From a checkpoint of a small transformer trained on Wikipedia.
Size: width 768, 12 heads of 64, MLP 2304 ReLU, vocabulary 50257, 128M parameters.
Architecture: LayerNorm before each block, learned positions, biases, tied embeddings.
Training: a variant of Muon for these matrices, 7760 steps.
Each number is 128 + 32 x the weight over its row's rms, rounded and kept within 0 to 255. Layers, rows and columns count from 0. The size above them is the row's rms in percent of the matrix's.

# layer 6 MLP down, 768x2304, rms 0.0283, rows 179-250, columns 2112-2207
size [ 99  99 100  96 100 104 101 100  98 100 102 102 103 103 100 101 100  99 103 100  99 101 102 103 101 102 100  98 102 101 101  98  99  98 103  99  99 104  99  99  99  98 102 100  98  98 103  97  98  99 101 100  99 102 102  98 102 102 101  99  98  99 100 101  97  99 104 101  97 103 105 101]
[[140 132  78 133 122 117 125 131 120 111 135 158 132 127 137 172 127 130 127 134 114  94 148 161 124  93 124 130 157 131 156 122 128 107 116 173 141 166 169 176 152 164 152 149 100 172 138 198 110 186 123 142 131 126 136 127 145 118 126 130 139  59 150 107 139 135 123 121 122  69 149 118  74 124 173 135 113 150 107 123 127 141 156 149 106 140 106 123 121  96 125 158  86 150 136 140]
 [ 66 152 181 124 102 162 209 125 123 138 102 148  87  87 120 156 122 196 137 126 127 100 112 111 126 141 103 131 129  62 136 148 152 137 132 168 127 161 171 154 146 127 137  86 122 143 132 185 104 137 139 153  64 195  70  80  74 174 151 115  69  95 121 150  76 128 105 148  90 119 109 143 160 130 116 153 110 122 189  67 161  84 161 170 150 147 117 161 108 114  65 111 145 124 123 100]
 [158 102  74 139 125 165 140  90 127  57 124 137 175 158  93 181 119 161  83 134  58 174 152 103  50 106  96 124 108 157 150 130 129 116 192 122 118 169 110 177 140 162  74 126 105  91 130 136 132 112 149  62 121  91 157  97 180 120 151  96 126  87 173  82 122 184 142 131 139 105 109 182 121 101  92  60 133 157 131 151 119 116  54  85  90 151 160 151 117  57 149 110 106 135 158 144]
 [120 131 153 163 142 118 175 155 109 107 159  93 136  80 108 140  80 148 148  98 168 206 132  99 125 115 147 101 159 124 135 105 161 165  71 147 108 135 107 145 118 134 100 126 119 206 101  92  84 149 151 131  80 120 134 133 130 114 118  77 125 124 172 156 133  94 147 160 157 114 131  93 153 139 108 116 113 103 166 173 151 132 148 130 123 105 170 122 143  87 127 183 103 108 139 141]
 [172 138 125 147 117 114 175 179  76 120 168 152 147 106 139 114 132 133 136 126 135  93 158 109 121 133 132  69  88 122 179 153  77 130 170  42 125 107 107 117 123 150 133 164 145 144 163 173  99 188 136 115 138 148 117  90 215  71 100 131 121 167  82 104  82 188 134 148 130 122 142 136 108  98 128 127 126 133 133 133 162 140 192 124 123 115 121  62 168 155  79 127 161 100  67  87]
 [115 105 142 156 156 136 139 139  88 110 115 119 160  80 124 101 139 141 100 131 101 130 121 101 157 149 116 140 167 129 124 134 144 133 164 164 142  82  93 108 124 123  98 132 141 175  93 123 155  81  96 129 150 176 155 151 145 113 128 145 157 198 167 125 122 132 126 152 141 180  91 173 113  78 141  76 129 165 138 156 103 152 125 110 145 110 120 110 149  21 118  87 176 170 125  99]
 [113 194  75 129 130 162 157 174 160 173 152 139 112 144 144 127 137 113 145  70  97 138 131 176 134 132 125 122 149 134 147 127 129 124 144 140 100 101 102 117  88 159 121 128 120 104 119 104 143  99 141 165 116 144 122 139 142 166 122 143  65 111 114  94 139 156  66  94  95  80  97 176 127 140 157 128 138 141 141 138 121  92 163 120 129 145 153 156 132 153 162 124 151 155 132 108]
 [120 197 122 174 121 160 102 120 148 176 114 126 149 123 162  98 139 148 153  69 151 137 186 152 110 143 182  82 136 136  87  99 110  31 132 133 116 177 134 105 126 172 141 120 165  74 123 102 141 156 100 191 104 126 123 100  81 123  94 102  97 145 132 138 114  97 125 146 136 141 162 140 164 122 149 200 201 185 151 139 123 125 141 122 112 135 130 130  94 100  53 132 131 163 179 104]
 [101 157 122 118  94 139 159 136  89 102 118 153 129 127 140 184 160  97 105 153 119 174  70 144 120 162  84 161 126 107  67 100 110 101 114 147 162 111 130 134  90 159 108 138 105  30 165  99  81 133 154 198 112 102 134 144 138 143 124 109  85 129 112 185 132 119 128 110  95  79  84  97 126 141 147  89  91 152 116 166 157 160  91  93 153  95  81 118 140 141 129 134 157 119 119 117]
 [142  61 130 128 140 103 144 118  96 153 150  96 122  59 144  92 194 174 184  74 105  98  78 103 115 136 111 129  91  90 123 105 118 101  98 113  93 173 169 128  76 153 146 158 125  34 202  43 136  89 148 151 153  94 119  94  89  87 129  94 139 129 154 130  87 108 201 159  60 115 189 128 190 144 112  98 204 140 126  70 147 173  65 112 137 138 170 169 138 160 136 156  99 142 174  98]
 [128 137 114 103 112 120 106 197 116  91 156 140 136 101 143  83  98 158 165 149 116 157 197 127 112 181  98 154 105  79 172 125 146 132 112 102  93 155 130 124 111 143 117  86 101 208 124 160 172 147 122 140 170  96 120 165 186 157  64 136  63 104 153  98 135 120  81 210 197 149 125  98  75  70 156 173 101 148 117 122 110 115 104  81 134 120 147 115 187 177  96 123 112 156 129  88]
 [116 181  54 103 138 105 157 136 118 145 115 156  59 140  97  90  87 102 141 105 105 159  99 169  99 133 149 110  97 131 104 175 133  66 143 193 136 161  81  54 131 132 116 116  84 183 137 131 131 156 118 186  90 167 132 141  33 198 106 172 135 137 111 125 118 131 130 125  87  94 162 148 145 107  85 176 136  81 117 145 190 174  91 141  80 151 100  88 137 135 203 166  85 146 168 131]
 [104 172 123 164 115 137 103 134 157  66 152 152 134  66 134 142 145 135 165 118 101  85 158 125 128 154  85 156 131 130 137  96  91 105 111 135 160 126 187 133 128  54  98 133 162 154 143  39 131 151 118  93 113  57  96 123  70 141 105  70 137  63 157 184 152 139 134 104  95 147 115  87 160  31 123  96 139 114 128 177 116 122 179 179 114 147  77 124 109 122  87 197 155 151 139 137]
 [115 170 174  92  65 152 168  78 161  94 140 136 179 168 181 149 103 167 131 160 134 136 122 146 120 147 112 121  41  75 119 118 155  44 194 121 121 135 170  67 125 146 121 154 123 134 118 178 185 150  64 102 145 172 125  90 146  91 114 125 114 147 114 131  89 199 108 127 133 116  90  88 141 151 150 119 123 172 178 122 108 155 162 146 174 119 152 103 134  58 136 159  89 119 171 125]
 [142 154  92 120 115 120 184 145 130 138  83 158 134 143 114 190 128 158 166 138 141 129  96 133 133 143 107 111 115 172 143 100 152 144 171 177  96 132 151 144 111 217 101  93 154 122 165  47  86 135 160 125 173 149 135 102 105 142  80 111  96 120 120 131 155 174 156 131 135 191 134  98 176 147  74 115 136 166 133  98 146 174 146 117  62 112 125 105 129 110 126 134 114  76 160 103]
 [117 177 135 128 175 111  99 125 145 167  93 129 148 156 198 144 116 107 111 164  79 106  76 185 127 129 157  43 152 152 148 129  93 101 114 130 130 100 154  91 125  95 147 139 130 127 132 123 142 130 131 119 166 158 104 144 128 122 155 115 156  67 131 141 161 161 127 131 124 122 117 171 128 129 158 123 107 167 114  54 138  96  85  99  73 120  93 137 133 114 126 170 126 102 147 112]
 [117  35 120 120 183 127 122 130 133 212  88 117 116 111  95  81 154 135 154  77 150 106 128 127 119  86 154 126  53 128 146 110 105  90 100  88 172 132 120  98 113 132 118 128 129 138  88  41 106  87 178 134 167 129 140  98  64 134 167 113 136  58 142 131  81  88 170 139 132   7 115 117  80 126 132 105 137 180 148 109 152 111  86 142 186 104  86 141 153 175 120 173 104 103 170 167]
 [133 117 144 156 153 100 156 131 132 102 135 168 169 154  96 139 159 121 167 145 146 132 141 143 147 129 163 159 117 188  75 133 113 117 123 124 126 124  72 103 106 103 115  93 168 155 105 100 145 125 134 142 135 113 140 126 135  97  95 109 127 159 126 156 123 104  90 163 151  78  91  77 191 143 109 125 111 116 100 159 148  86  97 132 142  64 124 158 132 178 118 139 143 114  73 172]
 [124 191 129 127 118 100 123 118  94 146 205 124 199 155 141  68 139 119 115 125 194 127 177  98 138 220  65  96 106 109 104 147 125 174 145 149 147 107 139 138 162 136 133  63  95 124 107 132 138 140 183 170 114 108 137 138 185 154 149 130 121 124 134 114 144  73 151 154 165  86 121 135 148 184 145 104 186 116 176 140 184  56 169 149 125  95 160 113 184 116 104 147  87 129 163 150]
 [116 164 109 119 132 131 162 126 132  94  84 158 133 174 128 137 117 131 165 145  48 186 118 139  81 116 192 127  96 114 167 216 135 100 129 179 108  53 120  97 100  95 145 139 148 174  77 154 151 117 116 174 154 140 125  87 140 122 109 196 137 158 104 106  88  72 166 170 128 183 130 122 117 119 140 144 141 178 107 116 134 141 120 140 135 164 123 121 117  57 169 210 163 132 126 100]
 [138 139  99 184 118 149 117 163 104 130 110 130 147 174  99 103 132 118 154  99  59  86  56  91 121 176 147 154 111  95  80 189 148 144 123 131 105 189 155 129 126 147  96 109  68 136 156 150 132 111 118 150 116 131 133  96 155 153 159 128 184 117 120 117 130 159 153 103 168 155 120 138 150 143 152 110 126 121 154 180 163 112  67  70 184 126  98 130  81 144 186 130 146 158 116 162]
 [ 82 143 115 131 123 143 187  90 135 127 108 150 105 101 108 138 108 105 159 114  71  99 111 129 107 167 142 127  72 186 132 138 158 133 119 132 131  10 134 134 111 120  91 130 117 170  65 110  95  76 136 133 116 173 122 180 129  52 145  89 104 122 120 128 192 112 153 126  99  97 161 166  80 129  97 146 117 103 179  81 130 119 181 123  80 140 180 166  72 125 105  87 155 124 143 181]
 [163 130 160 123 136 121  89  91  93 151 176 113 107 108  97 101 130 134 151 112  90 160 154  90 106  86  87 100 177 101 137 161 120 109 211  92 172  81 129 103 171 112 161 133 127 106  53 157 148 188 114 115 160 165 154  97 132 118 130 156 100 128 172 132 171 152 193 116  63 142 136 173 157 156 145 155  61 114 119 160 115 106 144 141 159 116  80 103  96 106 154 101 177 151 130 163]
 [149 117  93 123 128  86 105 145 105  73  94 135 141 136  81 122 117  77 107 155  97 137 107 129 102 122 108 187 142 124 167 134 117  92 114 124 116 134 108 129 113 146 141 164 129 110 124 210 166 119  92 147 129 125 153 139 181 134 145 174 156 109 130 105 119 137 124 119  83 121 118 132 178 143 150 142 124 131 175 157 193 135 125 108 154  73 167 139 113 102  71  74 146  95 128 103]
 [184 165 131 161 129 193  93 137  88 165 152  75 110 115  92  77 102 158 135 152 170 128 128 159 128 130 141 142 117 125 132  93 116 185 173 100 133 175 175 115  73  55 127 101 173 168 127  71 160 102 125 101 130 129 133 167  62 140 183  99 119  48  57 115 185 117 100 151 119 123 188 133 108 116  77  99  91 110  80 102 126 116 129  80 116 103 126 138 107 100  90 125  83 118 147 117]
 [162 106 128  88 132 129 119 165  83 150 129 107 143 114 181 117 136 129 133 125 144 176 197 110 151 102 165 124 127 162 148 108 150 171 197 151 135 159  89 142 154 179 173 130 140  88 101 109 130 128  96 109 117 142 117 112 189 137 122 147 130 126 107 114 135  61 193 135 149 162 144 151 136 130 141 141 103 132 102 146  92 164 124 117 120 106  99 167  78 151 144 107  88 135 122  90]
 [208 122 118 102  75 165 148 117 115 150 147 166  88 141 156  70  89 102  87 136 175 186 100 111 151 103 183 149 152  99  64 119 148  66 120 127 135  85 179 121 132 115 112 115 125 152 107  83 141  97  74 142  51 166 138 126 118 177 166 142  95 154 148 117 137  97 128 136 105 146  72 150 121  97 123 160 120 125 119 168 117  83 139  91 156 145 110  73 143 132 158 113 131 115 117  97]
 [104  73 131 128 148 154 140  93 111 132  85  98 163  55  76 130 120 137  63 101 164 123 105 179 197  92 156 121 149 114 106 105 111 145 123  99 110 140 156 144 156 115 134 154 133  88 122 105 108 178  92 139  96  96 135  86 101 157  82  91 109  90 125 177 130  59 132  80 124 128 159 153 151 106 109 115 148 111 145  46 173 159 145 133 112 108 112 167 141 111  79 128 113 176 157 143]
 [147  80 165 109 134 179 109 114 144 115 112 136 133  67 127 146 153 149 184 140 134 144 157  84 137  80 143  58 182 102 146 115 129 120 138 110 155  82 158 107 140 178 120 145 127 132  97 101 162 145 108 220 145  67 107 142 155 144 129 126 142 137 146 136 133 126 112 152  47 153 172 119 200 138 124 111 110 126  32  65 155 136  90 162 128 157  99 145  82  71 138 143 156 149 104 119]
 [125 174 143  79  71 165 148 104 162 153  95 110 109 143  98 143 205 130 192 180  48 126 186 209 149 148 132 137 122 120 142 145 128 123 160 125 134 125 125   7 150 128 132 136  74 112 103 200 125 149 114  77 130 110 158 120 110 135  88 142 146 189 141 152 113 124  64 199 192 121 142 118 133 125 149 132  84 150 157 123 104 164  91 106 128  98 121 111 109 109 123 175 124 126 166 114]
 [144 128 135 117 135 148 125 120  81  94 134 113 106 129 114 186  97  80  93 159 163  73 137 131 171  99 153 224 123 145  92 114 117 151 117 116 125  84 127 118  87 175  87 151 139  76 116 140 108  87 124  89  98 112 135  95 115 149 158 148  88  80  92 143 162 184 139 130 195 165 143 122 208 199 165 140 145 196  97 131  73 114 115 103 126 116 130 158 135  80 102 199 174 122 147 194]
 [145 196 226 122  89 180 161  97 117 106 147  85  82 124  73 116 100 128  95 117 131 155 179  93 157 155 172 146 116 106  97 120  93 110 147 106 148  87 117 130 150 127 115  84 122  91 148 161 176 107 104 135  89 116 110 102  65 157  99 114 120  83 108 106  76 151 107 135 127 152 114 131 104 147  81 131 136 199 107  52 116 122 169 144 154  99 127  94  88 116 161 146 144  62 110 161]
 [ 85 117 128 144 127 115 109  98 166 117 117 120 140 141  94 175 200  98 182 133 114  59 139 144 134  89  98 158 157 176  88 119 122 120 117 117 156 106 133 112 132 143 113 168 140 103 146  89 114 139 192 208 212 174 141 103 123 146  95 130 163 172 106 130  88  74 168 128 136 133  89  87 152 100  92  97 132  88  95 139 115 113  91 139 180 150 126 106 118 147  97 114  95 141 140 114]
 [154 183 143 141 100  79 156 162 123  98 123 120 113  95 140 126 117 159 132 129 153 130 140  69 139 136 130 132  94 205 172  71  94  80 108 145 173 121 130 145 111 177  92 134 119  80  69 112 122 135 103 115 103 145 115 111 120 163 175 158 169 118  84 139 142 161 135 112  84 155  98 131 100 183  97 121 169  99 182 124 118 123 108 120 171 140 120 171 127 101 107 156 112 151 164 142]
 [107 152 114 115 131  97 121 135 170 149 175 165 209 144 172 131 125 122  79 104  99 106  78 159 173 126  98  96 133 107 111  88 105  67 131 126 125 146 112 134 129 139  87 101 128 120 114 132 138  95  89  67 101 112 129  82 117 146 122 133  63 131 131 126  58 148 142 153  83  37 134  76 132 161 133 130 137 181 106 174 187 175 176 141 143  99 100 124 111  72  77  77 118 163 162 113]
 [113 120  39  91 155 177 150 159 109 100 115 106 116 148 168 128 124 152  95 117 160 103 103 113 139  96 139 140 145 127 127 125 121  54 140 144  93 106 150 215  98 171 109  95  64 152  61 100 134  85  35  34  98 158 134 111 113 133  74  75 137 154 106 156 136 131  76 159  82 194 126  88  58  75 139 106 114 130  73 105 152 195 151 130 124 159 186 106 102 134 129  60 107 153 143 139]
 [140 110 108 117 113 117 164 136 117 171 165 150 179  92 103 125 116 185 119 160 150 162 148 164 179  65 130 146 185  56 122  91 146 146 164 121 111  86 116 131 179 129 121 136 132 169  65  86 147 151 135 163 147 146 133 135 110  86 148 115 141  87 149  75 111 164 165 130 158 147 130 102 163  74 139 126 120 101 115  86  94 118 151 126 147 103 161 130 159 151 115  87 166 152 131  96]
 [171 122  96 112 158 162 151  85  43 113 117 141 168 111 111 153 139 131 148 176 165 125 125 200 175 120 114  85 145 148 103 149 165 109  82 140 110 201  69 115 115 142 154  91 111 145 181  74 143  82  80 105 113 122 103 145 113  84 189 102  69 147 168 138 165  97 115 127 186 133 117 122 145  74 129 127 162 155 135 103 126 112 154 101 143 135 116 135 107  85  95 142 143 178 130 117]
 [186 135  67 114 124 153 122  96  88 130 121  90  81 103 105 164 118 158  93 113 122 150  51 200 148 120 135 132 153 198 118 138 122 143 152  86 118  88  89 159  86 199 141 161 154 161 172 137 160 162 132 120 110 109 131 138 104 107 116 149 118  92 152 130 103 160 100 108 133 154 136 137 122 136 127  95 147 161  83 164 104 131 129 144  78 121  94 187 115 101 158 125  98 124 131  90]
 [124  64  65  93 126  93 114 110 122 149 134 115 107 125 161 137 192 125 146 140 105 153 135 124 154 162 114 116 127  97 168 102 158 107 115 165 120 147 179 122 100 125 114 117 133 151 151 166 115 126 108 123 117 130 102  96 166 156 138 119  77  60 156  93 116  98 157 122 149 106  96 143 127  99 126 178  86 113 173  76 102 115 117 127  93 131 183 106  98 119 134 120 110 152 106 167]
 [105 137 104  84  87 143 138 177  90 154 138  93 145 136 129 145 172 127 149 146 164 132 182   8 126  88 119  92 186 142 167 116 131 113  99 135 123 121 158 174  74 128  96 119 158  63 130 118 112 200  82 129 153 164 168 129 100 144 128 104 106 134 137 160 121 122 129 136 170 155 118 141 167 122 171 105  73 121 131 143 108 132 122 111 192 169  42  97 137 112  74 119  95 135 117 168]
 [144  55  91 176 147 152  99 148 139  93  54  99 144  76  78 151 160  91  85 148 142 145 150 162 126 168 167 117 132  97 151 127  87 116  53 135 167 199 112 101 133 113 173 108 111  80 106  87 140 150 119 130 168 147 113  97 201 130 138 113 162 150 129  87 131 134 171 104 157 157 128 137  85  85 144  98  90 132 104  57 122 120 101 108 100  94 107 122 160 178 120 162 129 113  73  85]
 [111 145  78 108 150  92 156 131  90 124 161 113 122 150 173 136 106 185 101 115 131 157 163  98  76 110 167 102 141 123  98 108 137 139 112  51 116 135 131 111  94 166 119 152  79 160 117  97 108  98 162 145 123 112 153  81 188 102 138  97 106 168 177 109  71 143 102 130 117 162 196 121  72 178 150 136 189 150 148 108 131 120 155 154 112 119 113 139  72 118  97 168 137 119 134 134]
 [101 210 105  98 156 133 130 167 137  98 157 178 126  88 110 135 168 148 200 116 117 151  92 125 167 135  87 122 113 139 126 166  77 154 134  87 137 159 124 129 123 176 116 138 137 119 116  85 120 167  99 194 138 166 121 138 145  56 140  88  76  92 122 152 118  93 125 153  22 158 104 109 160 189 102  77  33  92 100 189  91 116 167 103 133 128  88 132 159 133 109 161 210  97 124 137]
 [139 135 104 126 125  83  93 106 111 153 148 114 194 106 127 154 177 104 122 122 132 104 120  89 115  87 202 105 114 161 122 102 127 138 110 125 182  90 103 204  79 101 103 146 134 117 123 152 110 218 111 143 148 137 128 173 154 125 105 130 118  80 127 106 146 139 169 103 136 145 103 121 161  94  96 113 134 172 175 104 131 144 133 120 153  82 127 116 102 104 138 103 162 165 163 134]
 [143 111 133 152 128  44 129 153 154 166 120  77 133 138 127 143 139 143 111 163 123 190 130  75 134 154 131  71 151 156 133 140 146 136 142 146 162 140 138 120 137 142 183 147 147 149 130 113 115 115 111 180  73  85 145 150 130 129 115 129 165 183 162  94 116 157 120 162 165 122 132  96 140 154 141 119 157 154 112 106 171 131 157 107 161  90 134 206 163 225 115  85 138 126 130 126]
 [ 97 180 153 124 143 103  93  84 110 146 107 156 161 121 184 126 139  74 199 118 121 121 203  41 138  85 103 110 115 145 145  94 137 129  98 142 145 116 147 126 119 111 102 109  84 164 123 121 149 135 176  72 121 103 134  98 140 137 164 123 120  84 167 149 130 112  95 131 118 151 119 118 185 106 119  73 119 121 166 108 111 114 172 102 175 120 107 115 128 185 112  74 154 157 108 125]
 [100  92 108 187 100 190 126  81 137 102  94 165 119 115 100 156 134 121 142 113 112 100 140 122 104 145 135  98  89 146 126 151  50 105 122 129 129  92 168  73 109  78 111 161 178 176  96 102 161 128 108  85 119 152 112 139 153  94 170 163 174 146 119  96 119 126 184 131 157 134  89 114 154 115 166 100 124 139  97 152 160 156 100 127 130 116 145 117  83  98 157 170 118 164 126 114]
 [141  69 123  66 157 102 108 143 151 111 150 113 182 110 123  83 165 178  79 113 154 159  96 141 129 151 126 111 162 125 152  98 134 126 140 119 102 128 126  75 117 186 124 201 124 102 123  74 121  98 107 146 150  99  87 109 143 144 131 156 198  66 111 112 161 173 149 132 140  61  97 139 102 118 111 132 122 128  92 111 128 113 136 178 125 149 156  88 141 167 104 130  80 164 109 100]
 [103 173 163 137 105 113 116 167 137 119 150 136 149 173 161  61 189 133 166 140 162 105 152 154 117 115 152  65  38 129 101 133 129 181 132 141 137  59 217  66 157 183 153 146  82 133 107 116 107 112 128 129 132 128  87 136 140 133 128 144 156 118 171  92  81 103 182 147 161 118 140 104 114 126 114 117 111 121 141 135  91 108 157  57  88  89 164 139 107  92 168 141 190 106 154 147]
 [172 201 158 131 112 108 108 131 158 103 123 124 125 153 130 145 140 167 153 140 121 122 170 141 221 168 205 104 133 183 138 159  82 122 173 106 131  41 108  86 191 125 126 158 121 177 145 124  88 128 194 169 127 115  94 156 177 157  70  78 213 158 108 150 125 160 134  68 155 211 138 107 119  73 154 108 107 127 138 105 101 135 111 101 142 134 130 141  44 143 153 136 129 111 187 182]
 [ 98 110 113 126  96 125 136 117 125 202 119 109  60  81 154 120 108 116  91 137 184 151 120 112 144 154 171 129  92 141 168  89 157 118 113 142 129  99 168 178 170 128  96 128 123  93 171 159 143 122 134 176 152  78  95 113 145 170 124  72 164 151 103 147 150 111 168 163 179 177  76 179  62 183 132 105 124 158 100  56 118 148 136  75 136  92 118 161  98 152 138 112 129 176 132 106]
 [ 95 118 159 121 146 132  58  88  99  65  56  88  95 104 140 100 149  90 138 161  88 151 126 193 134  88 165 158 153 124 124 157 109 115  27 120 151  89 161 112 161 184 155 145 118  87 123 140 141 188 132 108  85  95 147 152 112 150 218 129 112 149 118 143 124 154 107 134 183 111  95 114 126  76 125 110 183 152 178 132 100 121 179 147  94 127 114 152 134 136 149 170 132 106 122 198]
 [ 91 117 204 117 121 182 120 113 150 159 112 147 120 132  89 124 124  78 120 105 131  86 140 112 133 179 113 166 162 106 112 107 140 101 150 162 147 192 167 140 145 120 103 115 148 122 115 170  85 142 134 118 122 158 126 172 142 117 154 142 116 120  91 156 185 120 205 140  82 180  85 183 161 140 157  91 147  88 155 108  86 119  85 199 134  75 131 219  60 147 135 183 154 159 169 131]
 [202 158 129 177 118 147 122 140 122 166  91  91 173  71 115 143  68 122  71 138 128 128 114 144 176 114 136  92  91  54 124 104 165 188 156 117 127 142 155 157 126 109 133 138 176 105 140 110 125 146 142 102 120 101 110 153 243 146 141 121 149 194  99 181 123 197 134  78  88 212 186 113 100 186  80  89 115 116  80  55  95 159  60 126 188 167 134  79 128 185 112 102 134 158 122 167]
 [ 78  77  98  75  70 100 137 120  99 103 109 138 115 154 187 107 146 149 178 174 148 148 158  96 167 113 101  82 122 121  82 180 129  99 150 139 110 178 146  94 148 154 124 102 137  37 191  54 120 145 126  98 125 147 135 112 117  83 143 108 128 148 142 142 158  85  96 113 102 122 189 140 165 168 142 117 115 134 145 127 135 141 103 128 153 171 149  97 107 114 123 138  91 155 111 114]
 [156 186  94  67 106 129 127 140 110 128 109 108 128 126 154 167 158  95 120 125 152 121 105 157 119 142 124 176 141 159  43 109 147 130  55 128 171 100 109 179 181 126 170  70 136 131 147 107 117 163  82 121 144 118 131 163 153 151  83 188 131  93 145 124 158 145 118 156  99 108 127 122  93 130 115  81 126 194 138 171 123 115  65 172 114 141 126 153 203 170 104 137 129 153  55 136]
 [129 145 180 151 144 147 103 106 158 129 138 100  94 124 159 154 123 113 131 120 107 100 118  98 165 153 191 164  84 135 154 117 108 102 127  91 148  48  96 191 136 108 144 154  53 131 112 155 119  53 168 152  80 184 111  72 172 148 115 115 124 147  59 103  79  75 136  88 140 143 138 137 110  83 157 103  96 119 119 134 101 173 127  88 136 169 146  95 139 114 101 118 134 128 130 163]
 [113 167 138 107  73  69  95 121 153 101 112 123 116 176 163 121 107  81 159 150 171 136 138 183 124 104  45 112 150 128 167 150 170 119 120 145 113 141 145 122 212 169  74 114 147  78 113 134  94 108 110 119 109 115  76 125 148 126 136 141 150  99 107 150 135  68 178 111 111 141 111 153 146 136 106 160  97  96  83 132 141 103 111  90 115  68 117 102 126  99 135 158  92 152  85  95]
 [161 144 174 198 172  98 116 108  99  88  50 142 106 191 139 151 154 133 160 129 166 131 177 185 107 109 189 149 141 122 125 129 106 163 108 161  86 128 143 191 182 155  87 100 119  93 140 160  92 127 109  89 155 120 112 114 155  88  85 161  97 138 114 152 132 124 199  66  77 141 124 133 142 165 129 110 133 195  97 192  84 101 147  82 127 139 120  91  91 134 108 150 135 107 118 137]
 [128 126 107 150 140 104 150 124 121 132 144 127 219 158  86 102 104 129 137 124 140 107 134 151 122 150 111 137 134 140  83 131 109 126 148 156 116 145 104 155 131 164 164  78 160 217  99  95 133 159 108 139 105 141  97 145 140 146 133 157 142 104 100 108 107 131 100 136 143 185 152  97  95 143 133 106 127 113 156  73  96 116 120 139 104 120 137 126 149 154 177  96 135 144  52 148]
 [146 105  99 123 134 156 106 188 130 125 149 145 170 150 131 116 111 147 124 158 112  94  94 151 104 231 118 135 114 124  92 141 165  97 145 156 132 161 104 122 123 154 135 143 133 206 165 181 119 127 123  89 181 160 165 101 148 166 176 127  94 158 136 122 134 136 210 174  73 157 173 126 178  47 109 120 139 171  99 167  92 162  99 159 142 118 135 104 125 130 148  89 111 141 109 127]
 [143 100 134 136 122 205 145 158 169 161 103 105 139  83 115 112 132 145 136 113  78 110 120 117 122 213 118  86 146  95 165 132  93 107 165 184 125 149 124 110 155 166 176 154 103  80 136 122 149 120  71 115 126  95 139 111 127  91  69 127 146  95 152  52 130 111 178 153 125 151 150 111 172 129 142  99 153  93 132 184 169 115 199 132  98 137 122 179 162  77 132 130 103 165  87 165]
 [201  74 142 103 149 106  99  97 145 149 134 114  89  93 149 180 121 157 245 135 108 133 171 129 150 158 126 139 127 141 195  93 150  77  78 154 114  79 118 159 138 112 109 135 136 151 130 127 123 121 154 176 147 172  83 137  87 123  49 137 119 191 117  83 122 102 106 157  80  84 115 142 139 144 138 140 126 147 134  75 142 156  79  90 106 128 150 110 183 113 178 129 118 173 148  96]
 [135  83  63 125 134 114  97 140  99  66 146 172 114 141 155 117 186 124 130 112 134 108 153 127 160 186  98 127 159 169 114 147 127 120 134 152 107  32  97 116 133 127 118 124 103 116 155 101  85 106 134 156 157 126 216 171  76 190 100 180  74 114 173 114 116  92 159 145 164 143 101  89 103 170 113 175 115 139  96 143 150 117 124 116  45 172 142 105  44  26 118  99 198  58 100 138]
 [166 137 168 114 129 151 188 118  91 172 193 168  74 140 152 102 149 141 138 184 125  68 184 168  47 132 117  85 137 118 110 114 159 117 141  94  96 124 102 122 196  71 156 155 109 113 106 117 118 131  95 145 129  99 112 170 110 121 134 160 102 167 173 121 156 143 142  45 126 160  97 124 157 149 123 134 100 157  58 152 134 177 204 140  70 146 156 156  83 166 115  93 140 162  56  94]
 [105  87 130 211 145 113 153 141 105 109 130 158 154 134 135  96 140 160 126 172 158 142  82 141 188 116 168 158  88 138  79 176 135 138 141 103  97  69 131  99 152 183 155 127 141 112 136 118 145 136 143 109 109 128 103  89 182 145 144 138 133 174 111 135 157 132 105 112 138 103 122 140 127  91  75 136 169 145  82 141 142 136 104 103 101 123 160 146 163  77 136 144 127 137 130 104]
 [108 137 134 109  64 105 136 109 157 130  83 182 153 176 168 138  99 118  74 128 165  85 132 158  84 115  81 106 130 145 110 133  92 108 116 124 144 130  97 120 138 121  97 131 144 203 162  94  79 105 196 123  78 171 101 112 146 118 131 115 181 107 142 121  86 113 136  94 110 158 137  78 143 155 114 186 135 104 164 146 112 145 137 156 126 121 132 161  95  50 136 106 123 118 148 134]
 [ 73 130 123 105 137 176 150 169 103  91 124 106 133 163 128 122 153  99 142 144 133 168 162 140  97  96 150 122 142 115 152  92  93 119 128 121 115  43 151 154 132 165 115 121 131  84 151 179 144 108 125 117 114 106 180  68 149 140 142 145 202 136 145 133  97  78  75 139 121 181  80 141  73  97  62  87 128 158 114  76 158 119 105 109 107 111 130 124 144 132 149  50 164  87 129 167]
 [184 209 139 141 109 188 162 156 166 155 134 120 158 119 155 200 119 120 129 165 118  85  59 130  66 120  62 139  75 126 112 132 105 126 108 114 127 140 124 160 103  69 152 128 108 110 145 147 161 162 124 109 189 141 106 109  99 138  78  87  92 115  90 138 135 134 142 153 105 102 120 127 133 115 113 109 107 162  94  75  88 197 161 130  89 137 220 146 111 125 105 157  82 168 135 126]
 [134 137 139  80 113 147 114 149 107 131 102 145  80 176 132 125 162 127 126 136 122  95 104  54 158 148 130 145  66 101 127 175 114 121 167 115 148 114 124 142 139 141  38 120 150 133 129  87 128 101  87 144 179  54  82 143 115 124 197 152 109  51 140 113 104  93 123 116  88 102  65 150 160 116  80 118 104 149 138 120  96  88  99  97 107 116 146 165  78 115 136 139 151 120 151 129]
 [159  82 101 138  96 107 120 115 143 114 152  88 160  97 155 141 175 125 109  97  91 107 190 106 163 145 111 113 116 141 201 130 170 136 153 119 124  87 182 239 116  80 130 157 107 201 125 150 179 106 162 160  98 131 192  88 209 114 115 140 122  62 149 115 103 174 103 116 123 165 142 134 105 153 118 183 124 133 143 138 164 156 157 127 103 127 123 135 146 114 132 123 147 103 137 129]]